Part of a small language model's weights.
Size: MLP 640 tanh GELU, 5.66M parameters.
Architecture: LayerNorm before each block, learned positions, biases.
Each number is 128 + 24 x the weight over its row's rms, rounded and kept within 0 to 255. Layers, rows and columns count from 0. Numbers have three digits each. The size before them is the row's rms in percent of the matrix's.

# q: layer 5 attention query, 160x160, rms 0.218, rows 0-37, columns 80-119
# k: layer 5 attention key, 160x160, rms 0.19, rows 0-37, columns 80-119
# v: layer 5 attention value, 160x160, rms 0.22, rows 0-31, columns 80-119
# o: layer 5 attention output (transposed), 160x160, rms 0.193, rows 0-31, columns 80-119
q0 101:114130143120121172090105118126143164142148141139133129136136147129128176113136145169107114135124119128095155109124102108
k0 101:127143145082106107093093111146168129112118118103132153142118114074150115070114108099109133151110179141127115127177126104
q1 092:097108177140162134131101147177165173116125090125162155132182112112103130101153109141131195116107143135077153120137151121
k1 090:147158112135154127162080129150127127136103162104137140177150132150126063135140138150132082120112150102089129134133143114
q2 089:128093095132145133149148113133108145116122098140122118139113144140090079113139126122155150110124151153197099113148100099
k2 097:142135149144136149106103131142135124171144116100175137097177171101142155140095139156141117139157128111097083117169089122
q3 097:149186116121156144140123129154099135117135132156139139149141093141083145091136130119169115117107129130105086106125140122
k3 099:119089101144167137124124114119122172141113103106140091140151179138142115130136178115125115098095151146118121139149095124
q4 103:128082095108146126129083117078140157137130114165135077092142131103144123126118119125094086114101102124167128134135139094
k4 101:120083161106127107093094126139089108132153141134115114115184138118121186113132163124138104133147081134142151125107119104
q5 099:136105086104161127123165105111125124150129139147165106112111194142161108106120141087122128090098124124161122136135160082
k5 100:136120154098179131130162124119180100122109104142117106101132100090161146156151141112141113180112097096117067154133128115
q6 094:144129137090120135145135148127160086075153188090127113129131117179113120118116118124127112117091132104145138139110159104
k6 088:117139142145153131108089136116126129149129145117105144155140111144126161161122111140116137110139140127150093109078083108
q7 092:099199148152144087104085155158100139129130137144142131093150112121164141107162159110174113135144131154122128105163134089
k7 103:129098156128142157110146113129165121126125116176163130127127157125150091112124093137137147116113128097091159127170158097
q8 102:117106161100161153122092126144119137116109175160135108120153122097125163134130118179157152141119114126130103164111114094
k8 103:112100103170149144145104159164111117153128125122142152159157154117161099106058152112154116118082138173096129146136111079
q9 107:175123127106091125154168134102145105119115063125155067063130119142149136169124150131152137126129135131105151101103166125
k9 105:164126139149103124111160069106117116135123105167109122161132172158107145124107107137156114118140142154104131155160106097
q10 105:100147150138140149093123146131119152120111089129134142136156172150139152144108163144133144142106134185115172132158090105
k10 095:079091168150090150099139147140171152153182115159154105134135100177146157118124085098118135109123155159120130131162087103
q11 092:131167120119152171119130147121096122093096075108140117124145171117119144119118143162146133111094134106084150112131127120
k11 096:149116125177142128101093150162120147156106119157110124102163149157133139100139112136167166129148136141125137112122179100
q12 111:125126161098127161146107116146095155124110122123225130096127117138144157109113132098124122119134104157155175144141150108
k12 106:148144127143133138179132137105125167186119160110110156122134117133111129170140172094133141116137158157112134140127113119
q13 110:176112117130109129159131131130132066098140152156129122083113081134138155149118095162132098100102122124098113113148143105
k13 106:172107104091081110158124137157122097133090139150100138153099089093173111126117151154098139072115138135134116112149127109
q14 107:113110104113147120171133130090134138139151111201148096155147148171106129136157168124152138164132103128127123138121143155
k14 102:143104139117147136097097125156159108125103107176164131134145154137155081139095148106110134151135109131095103140128139162
q15 103:103114109121115097139115125102126123149131151108133124130110106103164153154122191153135102080152121136162093162123090108
k15 110:140114130133112102117150124137150083133123162109117148076127116109147120147124117139126101073089155133128147103157086132
q16 097:080099128153100159135075128161149158117057111156111130099126142174116097116129125144079136105158122089093169145103110125
k16 097:116112095119123107124148164156138078127165150087098149092118128124139140129155116186085113088131149154125140122109146100
q17 098:145149157140090137092136126124152141123119120152116122153186126125179118127137137139131147120125114112139120101154195097
k17 107:114155083111136127100161097167160126126158149130094116145118133112102127118151122120135139151130116140089151128147167139
q18 110:169137147096155142101146132115114124144135069146164128152144075165169156128133148159137107092136149168113080131188116126
k18 102:154100138124140172110144087139159098114139080095164113163098129112151140143137135108149134056123109154084115126146128113
q19 108:140104159123105080102135113183106108151172135077142146137116159126125127133100152103172101133121144151117130125141137168
k19 102:137085160098136106107148161112163136134142148109159117116096178097114100109115148090146129165160146132100136132081101138
q20 101:118125136128110153157126163158125142092139084103138118165109102123165117115104133137105158120109146188133116124125178096
k20 099:120080134118127119111106128110119149141142151154067110133100125126133142138143125113156114123124108141100164152134125099
q21 108:119117143143146117112149141168124144141148123132107103172148144120097104152081167138140091163121109105145079142115127141
k21 107:127132134116133078106113160102129157136145117127142115150144147166127094121132120135114118159115109116143118128132175131
q22 101:121151106124136133128129120186177096102137141108127113084081116155126162141154131131118146112084116132143135154158153176
k22 109:131108108138126153136125121139084137133129126109084130126098160153143145114121128153087166120150138112177141142126110090
q23 096:174157111114128132139121129109099166134094092064116139107135112089119099146125131131109117148109136119087159098132147146
k23 095:154153170127099154147130100131124058151129127130125109162141096164086147140137153069130102150173121125153153127135141128
q24 090:194116140125106151101118140123126121184135080179136118088155122145092118118091169165098112124116124180112146136144144107
k24 093:105145108146132128097158084098087129182092125147115087135185124120163129139168096101084116115098144138134141123109155138
q25 097:102159196119096134121191167144178135094131119100137146116117103125105125128153105151187155146115126120125145155117142136
k25 094:129145133141111148174145143118156096117140097101159162170104128119145104109111121111139132101152127112118178175089095143
q26 107:128109097140148125115132111119099144135098122175102146121159188145146113115123139136152132144128140132119122114139149153
k26 101:127083082099131129119126111108161152134135124128151093138131123124150125124178164128143115136135148138096095136147113126
q27 101:121136133210129108125138173162138139157152114118161146108136132130101119115131157088162137187065127121097133131109101138
k27 103:092102152143125095168119101160152155148149122103122141126148137086113105128113141120183107120162105135093133106129148180
q28 099:129120122106153089107112105115130161147092103109118201144126137111120100141112120147114127172146132113112068131092155125
k28 101:120150112105141143090137079182110150127170098119168147157123104130138125102159135131138096142113149105133077099139143156
q29 096:097129142155112161100162150137097121134114130118156136137167134092151121102130157165150109112093118153160151131113139131
k29 101:118137142169133131157129129082100149109140125133111105166160122096114145121152106092131132122155138175101083105122109171
q30 107:114109117149111131135110131137143115127076136113146160115141141094113100122131136153078139144141115111114096096140155144
k30 107:147112110137111138152127119143144097119163119114104114120125168113123146133143094145105161124116155122124138123128151133
q31 106:169113154126138102122151112136125089119102127166139135108125108145178097128125152124183110107070137141133095122135140142
k31 120:111156136124146110104116133178130085144128106117084159105136120108121136134108106162134156154149120115102113109119162114
v0 102:166131155105118182112129132145123106134128126134128115129152152125165121139113115127153136118149145089116126135103160134
o0 111:156072131166134143162112130086114097145102148158113114138142125142152115132093138105105133144176129114141144121137117163
v1 107:111104162112134137138163121151122121116132122095047174155121121123111109148101138112124113143212148117112114079125121134
o1 102:145122128149113111122153101095166129160106144152117093129122136103127135130132098122180122135098133163088115139119173138
v2 113:117122093171099104120149119137064143117140123132119087163152123100131117111124129133151152151115123112107130178089089162
o2 114:141112142108153165101101131152100113140160103138125113098147140134151088121098139102131153118123150136131107097086153102
v3 112:141120157117155147151127135138138155123109123109087104090113147089113084119143158077088134124119141100181133095148149116
o3 110:150172111170141125120124075159134132147146114163157127165132076135132107116131115128154128143147125180083104146159140134
v4 109:138080107129095129150100184081150130147119163102078102109136135067132110107135129158121124090155161088152137125136148126
o4 112:114123104133130148120138115111080134121115123146135077158096090156131124134106119100132150136129078206120115155089121139
v5 114:175126128082161111111132107181099145149125120117139158120128146103134163151123125132157125124135135087149154159142102117
o5 110:123156168177149105150124160085154162087158109136095139123155138124111094112150107147155147139152107148114149095139109175
v6 108:094131115155161119152145158104106148125123122105134156076148142131097085136156134107152157082173160126096081117086103148
o6 114:154109140120100150116122125168136166159148149143153105127139104091138142124126113127172119188173115172131202151112131156
v7 118:121147134097160088092128103113106164136077161095149116153125132130138105106120138127141104134133123139100113104155102087
o7 128:131119124116078154102130115134186086110148108158093129106129129154141130141141097150115131154145126167149179133177124130
v8 104:094145142130119148132104127107150142161104124167140101115128146162124112169125132189124142108121135131160131106128105132
o8 109:141141122127122081159149128170125131119167151113103150152102094103112113137122138136103130103140149108141120159108159119
v9 103:172132102162144134114131110157092130113136111092156112144139169128153112118127113113143137146146100111108138139097135126
o9 114:118126160149136178126108149156172150106110105161103137127102137130119126111132104153108104086107203125108132125121146131
v10 112:173098104120153124161136114140103136109132082149109147146121143146151118123124135089123096154131079130122135142153175145
o10 116:133143132168141113097096132129134113129138166129123114144132117101103146061123131129115151126092121115110114126097131080
v11 114:141116140132098113130109141141123135104139115098089119148098098163126118159095086150132098113126089081143097082156119118
o11 114:131136104134135133119115144117142135120148141143124105091149109113103187126144148094153101134112115123083161142132168122
v12 103:104098157121137151148130122086157147100154133145120125116128142124141135101142145126136095165128130144163103139130148109
o12 105:155163164177106123137125095157128110124091100151132155086108123130127073160115147150124097120112117117112123091099135136
v13 104:128138106150182114118121107143166127140105121100129149136123111126104155153126096099103112171171103099115143152115140115
o13 108:125138135134097161139153133134118137105123119085093137150124143127156138095148103145162111058121145133130136146070105133
v14 103:162091133104135137116170144171145138105132117114121121103141143088161137122101147147131144139124169189144134125131145144
o14 108:159138092131140161143150121115156135117109100108120061133118122139129108112121119106112133178144146120127150107085100153
v15 114:146091138134084131169142076111086079116170162138121130085116107112173099131064147114147105118129158144117129090132123102
o15 116:126135113149157134125055154138183134114146129130124109145118119143103177110100120120103145147119161097155125128086097145
v16 099:091188153113141141097132110129125142144094160154111123133119124130136173075113164160123173158115117104158121148154140114
o16 107:154137119114099100117113127111121112106159134147134109107121119117091092170135107151095097111098132137123110142129130122
v17 109:120125134124126107132094131150124103168110138149138150119150158105142106096080109189114145110101139166132117155115120099
o17 117:141143153117113106153158128100179103142162117137114115128082117115136104164133135108090153168135148101133109089096115157
v18 119:099099136078143123141134144090106117113158132125112117161141113138145124123137114116137073107131105113135131181156075119
o18 118:154133125140132118095150085109125139152147134110138136121129116147097119134133139123153199098099154124166120089150117160
v19 112:144137175148159097122122103150131122145172118073085141116109187155118076124111125111136100147176118107126083124111159168
o19 117:146101108146099148174149146143143179137105100164149103130143099108123149135140111118129126120099131161119139121157182096
v20 110:109132149174140142130115136127130083175153186127104136106123083129143111141139140141084157116157138119126138109096143122
o20 117:174150152140152117127174154158182097115103132129143119120153121120143138105086104121157125132138120141124166113132116134
v21 117:197100150148148150120139160149130105150161166108119126159131137119111158141121191150147131166100132121151158145085124129
o21 117:098117112106130162122139114141152157111077087166129113086110175113172101118116124154082150139112080116143153078104179119
v22 103:124130140102140112125120153154130109149150149124156126133159182130096158114130129195120147091145154134133123135089143092
o22 119:097191130155075115130152136112097104145127112104122126112136135133122126110137129163161131140134122100119135117107155163
v23 101:150115136131134112144129140148146147144143150100132128139114167130163114119118096094166118124134124141089097182114186145
o23 109:110143120142101164150091160111116129127086112115117123166132167089142143121121114128085125084156153164158189109133126129
v24 126:132105159082173098156162137156094093114143130101161134136142149172114084153145129133122107146133162122115108142135151120
o24 119:157159127114118147091138126118178099104102142078114150129130112086158171109147108143133151121100141135144165100188093168
v25 113:103104126103156143096116164120140150109130125103151154140143103163130101100116141119101147135093172115107166126115142151
o25 118:181117132148090093126126090125145061159099109152138130117101170133128135150095144126166141143185122111139131136123115124
v26 108:136183138137132127129123137138103148158135061111100093104111142105114112135126159143103133072080101120125173102160147155
o26 112:124071113114111126163139099155122168116113141129099148126127079130138152137143105133123084144101114116117101186083112123
v27 111:127101104156113110143132112073078142092063160140128106101125138113140136107162100112094140080134144129151098113159109135
o27 111:138165160123165153111112134161096168149139097145125145162126074185106147105114126084132121139100096129143144147109132137
v28 118:203109107068163161121115104145118127122099102112155167101099127190151143144142121114189158110099175127134147154142114147
o28 121:095101127188114090141113149120142145104161105124127103148161144116130170127109121125108133169125142110132143111096129165
v29 117:137159125117139139137122128117173080113068126126110136138130132130123118107139133155092156142161151144130143134086137095
o29 118:134102147177142106141063174128112148175158158097147132106113149106144110134115114112121122094107109122119100097139152183
v30 103:113165093100109125145141127154156139139134140126101146150118132118154119132093123167129146130130097108153154136120088115
o30 112:163116147115154114146131104128106153108154137139095109117124181153130129163110167100099090106130143158107090135133156123
v31 112:117148161150106129151120138113157115149153120136118101173137156072101126123090140116151163128164106108145133150120162115
o31 117:159081096146135156142128121133114116142130131143123140128081146150139146131116165130105121115121155124089142117133130077
q32 096:142157146138121126123145131145175171171137137120122195107133081091113108172108081126101132130120126099150165134153109111
k32 108:156116156089097164139126121099119156139157114126112167091148121107098113138129091105155158105106177110173126145116132139
q33 098:133111135131090149119111106116098112149094137118157141134103169099147126133117149089119073138135137149120173125123083111
k33 093:123133130131111129166119148153117156134136135122099128109130099132191164116118141157107092117097146125161130159130088106
q34 090:144147119174128087155089123108170119118154135157108143178133118166128122121102124124111113132114078134118143148097139157
k34 102:170128180116149119124137168141128119115121164103147139140141159146102157131139145130152142108112098127151165096170128135
q35 107:111162146127111132073129080147164121165167125098113137163115139108145118122118120160152135149146130119172125133126092151
k35 094:140117091141147112102158099100119155097128175139128110181132161112130151159129083064107120096150116156111105107133126143
q36 096:098138138134061124114095087122132142097113142111128171160129078124143173142150114119123123099119147109108125186154098134
k36 098:109145127111162145133106107137134117110126133146140144133108096129139160133173099102128116106147148097153104112060185148
q37 096:125103119115144154153115160102138117101135103124094146101129145161129152140129116155173141096137162136106163095168103130
k37 101:135158168119135113151129125156085188114112108112105113137135146196103111123166103135155157111137161153126162110135150101